python train.py --n_head=8 --n_kv_head=8 --positions="learned" --init_std_down=0.0 --schedule="wsd" --decay_fraction=0.883
Each number is 50 + 12 x the weight over its row's rms, rounded and kept within 0 to 99. Layers, rows and columns count from 0. The size before them is the row's rms in percent of the matrix's.

# layer 2 MLP gate, 2048x768, rms 0.0974, rows 51-105, columns 640-767
100:30 50 43 52 36 54 52 35 50 55 62 52 61 51 46 61 38 41 69 58 37 65 51 53 54 69 61 53 42 53 58 43 50 57 41 39 33 47 37 59 50 57 39 64 34 70 29 53 41 28 55 77 63 35 65 40 39 60 51 33 50 51 62 43 34 54 51 39 48 43 52 41 50 51 38 38 57 32 46 44 56 15 34 63 42 58 41 73 48 45 33 61 72 48 65 65 58 73 68 63 38 52 33 43 52 30 31 52 41 57 52 53 53 30 69 50 53 32 38 45 30 91 61 53 37 36 66 38
107:49 72 46 62 42 45 47 61 68 54 44 49 42 49 45 45 34 49 39 61 46 29 35 40 46 46 46 53 47 62 58 51 61 61 40 47 50 59 46 72 54 58 34 41 36 68 50 47 57 56 46 41 31 49 42 45 56 56 41 44 57 63 45 66 52 44 63 43 38 51 54 48 54 20 52 27 44 50 59 48 67 61 41 63 43 47 58 64 45 53 60 73 51 52 46 26 49 52 48 51 49 43 46 51 35 32 67 36 37 59 56 69 53 33 47 70 72 63 62 51 60 69 34 58 39 65 59 62
102:44 38 45 54 63 46 78 65 48 41 45 56 51 41 49 35 44 61 26 57 42 51 77 64 55 54 41 37 37 54 48 58 37 42 41 33 34 48 44 52 65 51 42 51 50 37 44 61 65 55 42 24 34 60 48 41 53 50 73 41 63 31 46 55 38 55 38 54 41 60 45 56 54 42 62 30 39 56 53 31 41 55 28 60 36 38 71 47 57 75 61 56 32 50 31 39 43 53 69 49 59 42 62 36 34 33 45 44 47 50 44 64 48 42 59 64 70 61 63 50 40 52 35 49 37 49 36 28
107:50 53 42 50 57 37 45 40 76 52 60 57 52 50 25 65 56 34 42 55 47 52 50 25 63 42 35 57 59 51 51 55 44 47 52 37 45 39 44 62 46 52 51 24 44 39 38 34 62 69 52 56 39 59 50 47 41 65 40 41 32 36 40 32 46 64 31 61 36 62 47 73 46 31 61 50 39 48 32 50 60 41 40 58 47 34 67 29 53 38 46 49 49 28 86 61 56 60 61 49 67 67 62 64 12 52 15 53 54 29 58 55 62 41 52 57 48 54 62 49 49 21 38 47 53 65 40 42
116:50 72 46 49 51 61 54 30 43 56 59 44 36 61 57 39 51 47 46 63 34 59 61 61 61 71 31 50 30 54 60 48 70 54 78 34 63 34 39 53 47 59 49 43 54 53 28 55 42 31 65 59 47 70 33 47 64 50 49 49 71 51 79 47 56 44 44 70 50 54 67 43 53 37 56 72 52 55 61 56 55 52 52 63 52 51 64 62 61 63 52 43 59 54 52 62 56 61 52 47 42 53 27 67 43 37 53 48 55 69 38 51 42 54 52 59 61 39 40 57 71 38 34 60 49 32 55 42
095:44 54 50 56 41 42 55 39 50 50 58 44 57 66 41 41 57 24 47 64 74 41 19 42 40 73 57 64 36 42 65 62 42 41 44 49 56 75 52 46 61 50 12 69 36 56 37 52 44 53 46 69 55 33 39 70 57 53 60 47 47 66 60 45 38 52 66 24 48 37 42 40 59 42 54 26 57 66 46 58 56 41 52 29 63 53 64 36 56 57 73 23 47 46 52 40 55 59 62 32 56 57 43 62 53 39 48 60 38 63 32 73 46 35 68 51 53 59 87 60 43 38 47 39 53 51 51 37
094:40 36 58 51 57 41 35 56 52 81 48 43 49 62 71 37 53 52 38 35 50 41 60 56 40 58 61 45 33 54 30 50 67 36 50 47 26 78 41 43 38 37 43 43 63 54 60 62 41 28 52 44 52 70 67 41 46 30 43 58 72 74 51 45 59 39 54 55 52 53 34 44 45 41 49 67 47 36 52 53 58 52 63 47 71 52 45 47 38 45 55 33 43 74 59 62 60 47 55 26 56 41 28 51 43 36 61 54 34 53 63 61 41 49 51 33 63 52 43 50 56 46 68 31 35 55 30 55
096:42 54 50 42 39 56 33 47 51 56 56 43 52 66 52 55 52 61 51 36 49 49 52 58 41 50 55 75 56 40 59 56 52 41 42 61 50 91 61 63 57 60 67 73 65 47 51 50 52 39 57 44 59 58 46 55 52 44 85 47 44 44 63 37 49 36 61 44 42 39 34 54 60 66 75 44 68 62 53 47 55 71 66 34 74 67 59 54 47 60 54 57 60 29 53 63 20 40 57 51 59 32 28 69 66 40 88 45 57 51 63 48 63 57 54 54 75 30 53 42 40 20 59 52 39 67 45 67
113:66 31 29 29 69 31 73 43 47 69 38 34 39 54 46 59 57 57 59 45 56 71 64 33 35 51 57 39 45 64 54 45 65 41 73 75 63 46 62 34 31 49 49 60 41 47 12 32 38 24 61 63 62 59 25 51 65 49 28 65 30 47 61 34 40 57 59 39 65 57 55 63 51 55 22 50 53 47 44 55 38 49 23 39 55 30 56 44 38 40 55 62 44 34 39 38 49 66 49 46 39 45 36 42 34 57 71 56 46 63 57 51 35 50 57 55 54 55 64 58 38 67 45 49 55 65 79 62
101:34 42 46 52 56 53 62 59 33 66 48 47 52 61 53 64 40 50 58 82 38 43 48 58 84 45 51 62 33 57 59 81 55 41 46 53 64 62 55 52 50 51 36 60 48 57 44 56 48 45 46 54 54 45 64 38 48 34 44 56 56 41 73 53 62 60 37 57 29 34 42 40 44 51 76 59 57 41 64 65 63 53 19 32 47 53 64 32 52 54 54 37 36 55 56 53 37 51 70 52 62 46 61 59 67 52 25 48 56 47 59 60 59 35 70 59 70 60 87 44 29 71 40 33 47 46 32 46
111:65 59 58 37 36 52 72 34 31 40 40 64 47 49 51 58 41 45 39 41 41 63 53 60 51 30 58 48 48 61 59 57 65 45 59 53 47 83 37 43 41 42 31 38 45 55 40 31 46 54 49 46 45 38 41 45 44 77 41 37 52 49 22 63 59 30 63 48 32 23 51 37 47 46 26 72 59 65 31 62 49 59 35 60 26 52 77 50 46 60 31 50 57 53 56 50 60 37 57 58 36 47 51 44 44 52 37 44 43 57 46 49 49 46 48 27 51 49 68 39 48 38 39 65 57 66 27 66
095:58 35 34 32 67 55 60 67 53 32 43 48 73 68 58 65 70 50 43 36 56 26 53 58 43 42 50 42 34 46 45 23 48 51 41 54 62 44 39 57 50 64 62 67 42 49 44 51 60 49 57 53 55 53 53 38 44 56 50 59 49 49 66 73 51 48 92 51 54 59 21 37 45 50 49 58 60 39 41 64 33 29 55 56 55 40 67 42 34 52 35 53 76 55 30 43 50 61 32 41 56 62 86 59 59 47 47 59 53 39 51 69 31 41 50 53 60 37 49 56 44 34 49 60 48 49 65 54
095:36 43 33 54 30 47 42 53 54 54 70 63 55 49 70 71 56 38 33 43 36 43 56 49 54 74 44 71 53 38 41 31 56 38 63 47 47 71 50 44 35 61 42 70 27 59 53 67 51 24 56 47 49 58 67 50 56 54 50 65 66 62 54 61 63 55 59 68 38 44 41 75 64 37 59 38 61 38 61 64 60 57 68 63 65 64 35 65 57 36 40 79 29 69 45 33 52 41 32 58 67 55 47 43 54 64 50 51 32 65 34 55 66 43 55 42 30 34 56 34 66 46 51 58 70 47 35 39
082:50 78 45 59 38 53 62 36 44 76 56 78 59 34 50 52 41 40 71 63 48 61 45 41 91 68 26 45 48 52 53 54 70 55 62 63 41 64 53 37 62 55 33 43 50 54 56 53 35 39 50 64 55 38 61 43 50 59 61 53 45 35 29 31 64 40 61 52 37 49 58 36 30 45 39 68 69 70 25 57 51 55 53 62 38 57 59 55 39 31 37 41 28 37 40 66 61 65 50 50 58 45 32 46 66 66 54 34 76 63 55 66 48 65 53 58 46 29 53 69 41 57 48 47 52 46 56 37
093:55 57 55 43 45 48 44 63 51 47 58 25 66 40 50 37 38 45 44 45 52 30 62 49 39 38 62 61 56 58 57 47 65 59 49 39 64 60 45 48 50 50 35 50 30 82 50 44 55 50 43 55 48 54 53 39 50 29 41 47 35 36 65 71 49 36 40 73 66 48 57 35 47 60 64 33 53 55 37 59 59 57 61 47 31 48 59 63 47 28 37 61 50 30 54 37 46 63 54 61 41 47 29 46 50 55 65 33 49 42 35 54 50 63 53 64 27 49 38 73 53 42 22 62 51 64 45 71
101:43 47 64 33 48 62 46 53 52 59 33 35 57 35 43 43 58 41 25 62 51 47 34 65 56 35 37 41 59 51 27 61 37 34 56 31 29 55 43 66 51 38 40 44 47 34 48 35 32 26 65 43 36 62 50 19 30 55 43 47 44 62 49 63 56 35 29 46 49 49 58 60 37 29 72 27 50 46 55 71 38 53 45 49 58 31 41 46 57 54 54 43 49 49 32 33 54 39 41 53 66 63 48 39 45 38 61 81 64 45 50 57 53 62 56 40 36 35 36 44 54 74 47 32 55 57 66 65
089:51 29 53 66 59 63 72 41 60 44 46 44 67 35 55 39 48 54 53 45 65 70 55 55 35 57 71 54 56 49 35 65 49 47 31 59 55 71 62 61 57 49 62 41 43 81 80 46 57 46 47 42 73 53 71 52 65 66 52 60 27 54 41 54 46 60 59 29 44 44 53 51 38 77 46 68 54 37 38 59 50 56 54 62 53 36 15 35 66 59 39 28 59 34 45 34 62 65 61 57 43 63 40 55 32 43 57 14 56 75 74 62 55 55 22 53 53 46 41 55 36 62 47 34 49 60 47 48
089:75 54 71 38 50 51 67 72 45 44 52 64 58 31 52 48 63 54 55 47 49 45 46 54 61 54 50 42 29 56 51 48 37 49 72 51 50 53 53 56 38 46 22 39 38 71 51 43 46 54 51 64 69 39 25 50 50 61 40 61 38 80 38 50 55 57 63 34 63 48 38 45 56 49 54 45 55 51 47 41 66 42 29 42 41 47 61 47 53 46 54 53 67 62 46 49 59 53 35 40 60 66 56 45 57 46 47 34 56 64 51 74 72 56 62 55 61 70 39 47 60 58 48 44 56 52 54 67
096:63 41 55 69 26 57 58 36 43 63 61 53 43 70 31 41 42 56 60 53 31 53 31 67 48 59 68 50 39 54 47 42 43 61 47 58 46 49 55 58 33 41 53 56 75 49 29 47 40 46 62 54 50 46 44 57 49 35 49 64 44 59 51 43 90 51 55 45 44 59 44 39 46 69 46 44 32 68 50 55 58 63 48 47 44 57 53 54 42 54 53 49 37 63 60 49 54 43 45 38 46 22 63 37 40 46 45 66 34 59 45 73 62 44 43 60 57 58 63 45 63 48 50 66 50 57 30 53
108:48 52 51 52 68 63 51 48 47 47 39 63 40 36 37 58 44 54 38 61 47 49 32 54 67 45 50 59 49 52 52 50 51 45 69 42 70 59 50 41 57 46 59 52 55 43 43 40 51 47 53 54 64 34 40 50 75 72 35 57 32 39 54 54 39 66 72 47 48 50 34 51 36 56 53 49 42 50 39 61 54 42 73 29 46 47 34 38 32 52 53 57 84 46 57 49 48 60 31 85 38 49 54 68 52 36 26 46 39 52 60 33 60 49 63 45 44 48 66 41 37 65 53 79 45 48 30 28
089:35 22 55 68 57 35 55 44 36 53 51 41 46 34 51 44 30 60 53 35 48 37 36 21 15 38 32 60 64 47 53 61 59 54 18 41 67 45 28 54 42 46 48 39 85 76 43 64 66 64 61 32 53 49 46 47 76 45 39 61 50 56 47 48 53 42 46 31 44 30 42 41 40 48 42 63 50 54 50 56 56 60 30 46 57 34 43 56 44 55 63 39 34 56 59 50 41 67 45 62 82 38 39 40 64 32 51 57 60 44 65 63 56 60 52 45 59 52 42 52 43 54 10 34 37 61 61 59
080:64 55 54 39 41 57 40 63 57 56 44 66 40 63 45 37 50 60 38 57 50 38 80 53 67 50 71 36 60 42 57 39 38 56 58 66 44 54 51 67 18 50 47 42 38 42 43 42 64 56 55 39 51 25 47 52 46 69 62 74 46 44 49 55 71 42 47 51 46 46 48 32 43 22 39 61 58 46 42 64 40 48 44 52 59 55 45 65 25 48 27 30 48 61 53 69 75 64 55 60 26 35 39 29 46 68 70 47 65 56 45 49 57 39 40 62 24 28 43 61 47 55 51 45 53 52 23 34
102:53 48 57 36 47 40 63 69 46 53 38 40 62 36 36 37 37 75 56 46 52 32 28 49 37 54 28 48 64 50 38 39 51 47 64 39 69 39 50 38 51 61 43 61 56 28 71 53 46 39 58 33 50 59 64 57 51 36 54 34 80 46 45 50 54 47 43 46 35 72 54 44 48 36 67 66 32 34 39 41 47 51 53 45 57 39 61 66 57 66 50 42 43 56 34 71 52 49 52 47 52 28 34 27 77 40 30 28 48 67 48 29 70 34 51 59 50 32 57 44 62 64 53 41 52 51 39 60
095:47 70 54 27 27 44 43 64 49 51 43 72 54 33 70 57 54 48 31 40 54 36 60 32 48 45 48 38 51 66 39 60 33 43 31 43 68 42 52 57 54 44 79 49 34 50 37 42 39 40 49 55 42 49 38 54 47 59 47 71 39 60 71 45 52 75 56 56 61 52 31 57 40 48 68 71 45 48 64 52 63 64 59 54 35 51 47 36 28 72 49 18 39 41 34 64 36 58 49 51 64 50 53 42 62 46 45 58 47 35 39 52 86 69 49 54 65 65 35 37 40 40 61 56 55 48 33 57
095:35 43 51 48 54 55 76 44 48 49 36 36 69 58 39 24 54 51 50 21 53 41 58 46 41 62 40 59 52 57 44 44 44 34 73 59 29 32 59 48 53 71 35 45 63 50 36 52 56 46 70 42 43 57 49 82 65 59 65 37 54 56 45 48 64 67 22 46 33 46 30 49 35 48 52 58 29 69 40 57 69 20 58 39 48 54 71 47 61 57 51 68 28 24 46 49 43 61 58 51 48 60 51 35 52 60 34 50 55 39 72 42 65 52 34 59 39 32 70 55 57 57 43 58 56 36 47 40
085:65 42 40 59 41 52 52 61 37 58 39 63 63 52 44 65 51 48 42 54 36 71 54 53 37 60 50 55 53 47 46 39 36 76 46 69 55 63 59 47 47 60 77 76 53 61 46 54 67 45 46 54 50 51 33 30 55 55 51 54 38 49 54 49 60 55 46 73 61 63 39 42 46 48 32 66 33 64 40 49 46 33 71 41 38 39 31 50 38 44 59 46 62 46 59 63 52 49 50 72 47 61 60 34 44 43 69 58 45 46 62 27 60 67 62 53 55 59 42 46 36 58 65 49 56 30 59 33
116:52 56 35 43 41 55 54 33 84 63 43 62 48 41 65 53 56 48 47 44 48 54 50 40 51 30 38 70 52 69 45 48 50 50 55 39 66 49 40 50 44 56 32 70 55 71 44 31 63 56 56 47 73 64 68 44 45 32 60 36 33 50 84 63 42 54 51 59 44 68 71 54 37 41 65 72 33 70 79 42 27 58 58 24 47 53 43 24 50 45 51 47 72 45 46 45 34 56 47 33 53 44 49 46 60 52 46 67 61 51 58 54 46 57 69 47 54 60 31 50 26 52 46 52 50 44 37 57
087:64 47 48 57 40 50 36 47 50 39 58 69 18 57 58 63 79 44 22 55 58 47 67 41 65 52 46 64 48 42 26 38 69 37 46 59 59 53 53 45 39 45 36 50 34 45 50 59 54 47 49 50 60 34 43 46 53 69 33 66 67 46 49 54 53 49 48 33 37 35 36 28 60 39 57 62 43 54 37 50 40 50 55 72 56 50 32 61 41 58 66 58 44 56 59 38 41 46 58 55 23 56 48 74 77 71 44 34 25 47 35 67 48 77 34 49 43 59 53 53 41 66 35 54 57 69 68 57
083:51 67 49 49 45 52 34 35 57 60 64 54 51 57 54 60 41 43 58 61 70 49 71 33 72 65 54 56 56 54 40 59 44 50 56 46 48 61 62 64 40 36 47 46 74 66 53 41 58 59 62 25 56 63 45 54 46 27 44 64 38 43 52 25 36 70 57 50 58 53 71 39 60 47 66 63 68 47 44 44 60 34 38 44 32 52 46 57 48 35 60 61 48 53 39 43 30 50 60 48 29 75 47 82 70 46 45 66 73 60 60 36 51 62 44 40 62 67 51 44 60 53 47 69 52 49 51 39
111:60 42 34 52 69 63 50 59 51 60 53 32 34 68 55 61 61 55 43 74 57 56 38 44 47 64 36 57 53 57 40 66 48 50 38 50 59 51 38 56 53 27 51 61 57 45 50 52 52 40 56 39 30 51 53 28 62 52 54 63 54 61 57 41 36 43 48 53 32 59 55 53 41 55 41 08 49 43 48 67 47 50 49 58 48 48 60 64 45 44 55 38 40 63 24 31 44 27 46 73 37 56 42 21 22 57 51 57 50 50 50 39 21 48 46 48 51 43 45 51 54 58 48 55 56 61 48 44
095:35 42 43 45 55 66 53 35 54 74 64 81 41 56 54 38 43 52 38 45 30 49 60 43 28 48 63 47 53 59 22 64 45 51 68 37 37 58 50 69 63 53 46 32 44 59 46 43 42 50 66 50 53 65 35 37 69 59 58 41 56 46 44 65 44 32 69 43 35 39 51 32 57 49 49 75 54 54 41 47 41 50 57 32 59 42 44 47 43 32 42 42 61 25 47 63 53 58 52 55 60 54 46 52 60 43 55 41 58 53 52 55 44 73 49 52 43 40 35 46 59 39 36 63 49 23 42 45
090:38 41 40 65 52 49 47 37 61 46 44 68 65 40 50 53 37 46 62 61 49 39 43 68 63 51 71 37 46 46 64 52 44 64 67 40 45 49 56 48 44 61 41 47 37 54 43 38 58 45 50 52 41 61 61 59 20 42 51 53 42 47 51 63 37 59 22 59 76 59 34 38 50 51 64 31 70 33 50 43 40 51 64 23 26 49 61 57 48 55 35 45 39 34 50 52 45 64 52 39 51 60 47 26 44 56 54 71 69 55 38 59 39 39 79 50 30 42 43 35 58 57 58 34 52 64 62 61
092:47 39 54 55 44 45 44 42 40 56 43 81 63 60 40 46 48 51 31 64 59 45 45 40 57 52 49 60 49 29 56 54 45 51 48 59 53 33 56 24 45 59 42 44 50 43 68 54 50 66 58 64 44 54 34 28 46 48 32 54 45 42 35 67 63 52 24 40 52 33 36 47 47 61 37 46 45 48 26 45 55 42 57 36 39 55 69 65 47 61 62 27 72 42 62 46 67 58 59 41 51 36 41 60 33 45 37 33 57 45 62 51 55 66 55 44 54 66 57 69 54 38 52 48 46 33 38 54
086:57 53 54 69 62 63 29 55 63 31 56 76 43 40 54 60 50 51 60 52 62 70 50 54 57 37 45 49 33 40 48 59 36 69 40 43 76 44 56 45 45 53 51 52 53 69 74 44 56 48 51 60 42 66 57 52 46 57 67 54 56 42 38 51 42 57 25 27 45 60 59 58 47 77 59 38 55 32 58 55 59 59 54 49 42 63 64 51 54 60 74 48 56 42 46 55 49 34 55 51 59 60 44 49 37 47 48 37 40 25 38 77 37 61 46 17 37 55 35 52 30 60 69 40 46 52 59 44
118:48 42 38 20 38 56 57 41 55 58 57 36 55 71 48 44 36 61 49 53 65 30 59 53 38 59 43 49 49 58 59 41 34 65 41 49 46 59 53 66 63 47 46 69 50 58 49 58 55 55 36 58 51 62 36 56 45 62 34 42 41 64 41 64 34 49 72 41 38 56 56 37 39 44 52 45 42 49 60 71 65 58 40 75 27 45 63 72 38 50 47 53 65 47 58 65 63 62 42 55 44 30 62 55 59 61 44 67 45 45 52 43 41 48 36 48 54 53 38 64 52 71 37 62 53 60 42 65
098:63 51 84 35 45 51 52 54 51 56 64 56 46 50 44 41 52 69 28 27 49 57 59 66 50 37 51 40 65 25 62 55 51 66 49 34 51 42 40 64 48 43 55 40 61 54 49 62 42 58 54 64 36 56 30 54 53 66 55 41 41 84 56 35 33 40 33 54 47 54 36 42 46 52 54 45 45 47 53 34 31 52 39 62 49 37 71 49 58 47 54 39 42 37 38 82 27 61 42 36 47 51 48 36 39 67 47 34 48 40 55 68 62 44 51 46 45 67 50 52 25 56 47 65 60 79 77 43
100:47 41 46 66 52 28 49 57 54 40 47 62 62 74 61 66 48 58 29 40 39 47 32 52 49 38 37 54 61 62 70 51 65 28 51 41 30 28 41 43 43 38 49 63 66 38 34 38 29 49 48 48 40 55 36 61 62 41 43 47 70 58 41 45 50 50 64 40 24 36 38 70 43 58 37 20 74 59 44 62 41 59 53 42 54 42 51 57 42 55 58 64 76 51 62 57 23 62 61 42 61 55 44 44 37 40 40 51 49 56 54 31 68 36 31 70 36 76 38 41 39 47 42 65 50 49 38 38
083:30 64 53 52 46 45 64 34 47 60 51 68 54 45 36 46 43 64 47 47 43 53 61 64 55 38 59 35 28 63 28 49 48 63 36 55 50 50 50 52 48 48 29 60 55 44 36 71 47 40 54 42 38 39 47 36 63 74 66 58 41 38 68 71 45 44 60 55 33 22 58 43 47 32 36 43 64 57 37 41 78 55 25 44 10 52 31 51 36 68 65 51 37 64 36 50 59 64 58 60 35 52 59 70 47 44 37 62 68 47 56 44 55 46 73 38 81 44 49 40 46 11 38 66 55 54 37 40
102:41 38 53 57 59 43 38 61 32 47 42 51 49 45 44 63 54 35 43 62 27 39 57 53 43 64 54 65 35 27 64 50 37 60 34 39 24 51 56 33 44 51 36 59 69 34 61 67 64 47 69 59 64 51 54 40 45 65 43 46 62 48 44 55 40 35 62 50 49 36 35 51 69 61 62 51 52 49 62 57 53 56 55 18 73 59 53 64 57 45 48 42 23 47 55 47 43 51 87 17 60 61 27 43 53 43 60 39 51 49 44 56 50 71 42 39 61 62 56 56 58 40 34 39 39 61 50 66
092:38 56 53 44 39 45 37 53 40 41 56 63 66 46 57 43 56 48 44 52 50 64 50 22 23 54 57 42 59 54 26 56 54 51 38 42 68 64 51 67 41 48 70 38 51 47 64 34 52 63 41 58 44 65 47 31 35 54 52 53 67 59 65 64 71 36 75 60 43 46 52 35 54 41 51 41 51 54 31 56 56 36 37 50 31 52 50 46 32 37 68 47 52 52 45 63 58 34 40 69 45 63 59 50 58 51 42 48 40 36 24 34 61 54 37 52 47 60 47 41 32 45 65 32 26 48 42 37
112:31 41 42 33 28 49 43 30 51 69 39 68 42 49 58 31 57 55 58 29 55 60 65 43 20 57 51 30 51 34 36 59 30 38 57 40 50 46 42 45 54 49 47 49 43 70 45 49 47 43 53 53 78 45 37 56 22 36 44 49 41 46 63 63 68 63 55 55 53 53 38 61 49 47 57 50 52 42 62 55 54 57 30 33 56 55 40 59 25 44 42 48 41 52 35 73 57 45 51 54 62 49 64 34 65 48 49 43 49 59 57 61 65 65 42 49 38 52 38 43 26 36 54 46 43 73 57 41
102:65 52 53 61 41 44 35 64 44 34 74 47 53 72 50 56 54 29 70 52 49 40 49 57 47 42 43 40 52 48 65 51 47 54 70 33 54 81 61 50 27 51 49 55 34 31 74 54 61 35 47 52 61 64 54 47 44 45 57 25 37 37 21 50 25 64 60 57 65 47 47 55 34 81 50 68 23 56 58 62 48 58 47 42 55 51 38 33 69 59 63 56 49 65 59 32 66 55 51 30 64 51 42 63 51 31 47 37 53 37 61 54 68 61 56 65 60 65 38 51 51 42 55 48 51 33 60 56
085:49 40 53 72 71 42 46 60 54 43 53 54 54 56 53 79 76 37 46 61 55 69 51 46 47 47 61 39 45 42 43 43 42 47 74 46 58 44 60 39 50 47 67 66 57 66 41 42 38 37 49 48 45 42 37 43 36 70 56 50 28 44 63 61 44 43 47 55 61 46 60 67 65 66 55 30 58 37 60 47 41 34 38 52 63 40 52 63 61 30 65 71 75 71 67 49 47 64 44 42 43 65 76 41 44 41 57 59 42 73 47 40 62 54 58 50 57 58 56 47 60 48 50 54 52 56 64 57
115:63 49 45 62 56 43 33 38 43 44 58 66 64 52 46 51 65 44 55 71 35 57 48 58 68 70 59 39 53 34 61 52 58 40 52 58 25 40 66 47 54 53 41 44 57 63 66 50 62 51 50 74 39 39 78 41 53 34 47 37 66 49 46 70 64 78 58 44 55 44 36 38 53 44 55 48 42 44 53 60 57 38 46 61 45 70 26 46 47 43 35 32 55 47 50 49 58 30 43 73 39 58 61 36 51 45 67 48 63 45 61 56 37 48 42 63 34 58 54 75 50 50 66 49 54 45 59 37
083:49 45 31 69 60 29 23 52 42 41 48 36 55 67 40 66 54 55 65 37 66 61 75 48 54 45 48 49 55 50 29 56 51 60 40 66 29 51 47 42 47 51 36 29 70 54 55 41 35 40 52 57 45 47 40 44 91 44 61 38 45 85 55 68 30 62 47 51 33 48 21 35 50 66 38 34 57 43 49 46 49 50 43 53 46 51 64 58 60 51 62 45 36 75 56 48 54 32 63 44 62 47 45 47 66 45 44 45 39 59 52 41 61 69 67 53 56 39 68 45 58 66 36 62 33 37 45 53
098:57 30 35 56 64 41 59 46 61 44 64 43 46 52 60 68 44 42 27 61 36 43 57 82 34 68 72 38 44 32 44 55 57 29 66 63 48 56 55 47 42 63 51 50 35 61 47 63 26 64 56 27 46 50 57 55 61 43 30 48 41 56 51 51 56 63 34 56 50 73 44 53 48 45 46 28 33 72 57 36 49 41 50 36 59 34 67 58 46 59 60 60 45 63 59 53 50 40 67 26 60 37 58 37 35 55 49 37 50 66 47 49 31 55 46 55 57 43 36 53 64 71 41 63 49 57 54 56
087:68 41 44 62 63 58 69 50 48 67 49 51 60 51 32 59 55 57 48 37 49 69 46 45 58 56 52 35 52 50 52 74 60 44 60 47 47 60 53 49 45 44 49 37 34 24 54 37 33 40 60 70 54 51 66 62 54 54 60 48 37 66 54 53 34 69 45 34 50 42 49 28 51 48 32 40 54 54 69 58 41 70 55 71 38 42 19 35 34 41 41 43 49 77 72 23 49 41 38 61 66 54 52 64 48 55 44 47 47 39 40 58 36 75 56 34 45 54 45 51 37 33 48 64 44 37 53 39
106:65 52 56 37 38 45 54 62 39 45 53 35 53 47 73 44 56 53 57 50 32 66 39 54 48 52 44 30 39 32 47 37 41 44 43 57 51 51 48 40 37 53 66 23 46 59 48 34 51 61 42 33 46 54 42 37 75 47 53 42 50 60 58 45 52 47 65 56 55 49 45 47 47 61 58 83 47 46 60 48 46 51 61 46 44 46 57 22 64 54 65 51 53 64 43 48 60 44 70 54 37 46 41 66 47 50 50 49 43 49 46 33 58 58 80 39 44 51 39 42 40 61 49 59 44 45 59 44
088:58 49 57 48 61 41 60 59 52 69 72 48 63 35 28 47 58 33 52 34 35 52 37 50 25 48 38 48 70 48 26 43 42 67 50 58 53 46 38 38 47 73 53 62 65 43 49 71 68 50 50 20 42 74 50 60 62 50 39 64 70 19 62 49 67 48 39 68 21 62 50 53 35 41 53 51 63 38 54 74 64 43 34 49 19 62 48 25 52 67 38 51 42 41 55 26 58 44 40 43 66 36 28 64 53 45 45 41 62 66 47 56 47 29 58 83 56 56 49 75 60 61 64 56 46 41 51 39
117:58 65 57 45 55 44 50 34 46 54 47 52 52 53 53 34 61 70 42 34 47 47 33 49 64 44 45 63 73 52 68 57 59 53 54 48 47 70 34 53 35 65 43 49 48 56 45 66 44 41 60 36 48 41 52 38 70 60 28 54 39 57 50 56 71 63 39 47 61 46 38 45 62 48 60 41 69 42 41 58 32 56 53 48 47 48 50 49 59 40 47 20 50 51 58 44 53 51 45 67 61 50 44 57 63 60 42 59 42 42 60 46 37 25 43 36 46 39 48 45 68 34 36 21 57 60 60 66
093:48 60 26 40 42 52 48 56 53 45 68 45 60 65 31 38 30 66 32 49 80 49 55 58 45 52 57 47 62 48 41 29 71 47 26 39 57 62 48 65 51 63 53 42 18 55 44 42 48 40 19 78 39 68 60 27 41 55 32 24 44 53 46 46 47 43 42 57 51 52 69 38 63 45 72 25 33 31 67 43 34 63 58 45 43 63 51 51 45 40 66 55 38 20 58 48 62 56 69 19 45 54 59 37 32 39 56 41 42 46 37 30 64 60 36 37 56 49 44 62 53 40 38 70 39 62 30 46
095:43 43 24 74 41 28 69 52 41 47 54 70 37 45 67 37 44 44 35 49 53 69 60 31 39 57 43 47 63 45 21 40 53 63 45 43 57 63 69 57 53 57 55 65 34 27 31 41 57 36 46 58 52 57 41 36 21 57 31 62 67 56 37 55 66 53 38 40 50 46 56 43 43 56 28 43 38 46 35 70 36 52 41 37 48 37 38 43 36 37 43 65 43 48 80 37 46 54 34 35 47 62 45 42 47 58 75 40 20 51 44 41 26 71 28 36 66 58 36 52 51 42 48 59 43 55 63 42
091:77 41 51 37 45 60 75 40 51 58 51 44 49 56 57 45 34 60 56 58 30 56 48 68 42 46 37 42 44 37 62 49 46 59 51 57 51 67 25 48 62 59 35 35 60 32 64 58 66 53 58 45 76 45 39 73 54 54 43 82 74 46 13 32 37 67 59 37 38 50 70 37 46 42 73 58 76 52 56 38 37 40 32 60 33 47 53 71 31 59 44 42 56 31 42 66 47 23 43 34 50 72 53 45 54 62 74 31 48 40 48 52 66 53 57 57 46 44 47 57 56 67 48 49 40 52 54 56
107:60 57 48 66 74 40 68 57 55 52 75 59 27 49 60 61 50 62 59 41 50 37 71 61 37 54 43 45 31 16 56 43 66 51 73 41 64 49 34 41 46 45 40 47 58 61 43 39 41 51 60 51 47 42 62 54 47 45 37 36 47 54 71 38 24 58 54 70 74 64 46 53 49 68 47 39 41 62 43 55 38 53 58 57 52 46 26 31 28 64 37 39 53 27 49 59 57 55 55 60 52 68 67 56 62 56 55 75 52 42 56 47 45 38 29 57 42 69 33 54 41 45 61 81 46 35 48 51
097:37 51 45 71 48 49 51 62 53 76 63 57 55 49 26 59 53 57 68 54 66 31 66 41 33 66 32 51 61 60 49 48 34 51 45 72 48 35 55 54 40 51 28 54 47 80 70 26 42 58 68 54 45 53 45 63 60 30 39 41 44 84 52 45 56 39 29 54 72 71 49 58 48 68 43 40 46 39 50 40 42 33 45 45 41 46 24 41 42 55 49 38 35 46 25 46 49 54 40 53 51 44 56 59 38 75 46 56 34 34 45 37 44 31 58 79 45 62 40 51 36 38 48 58 43 42 70 65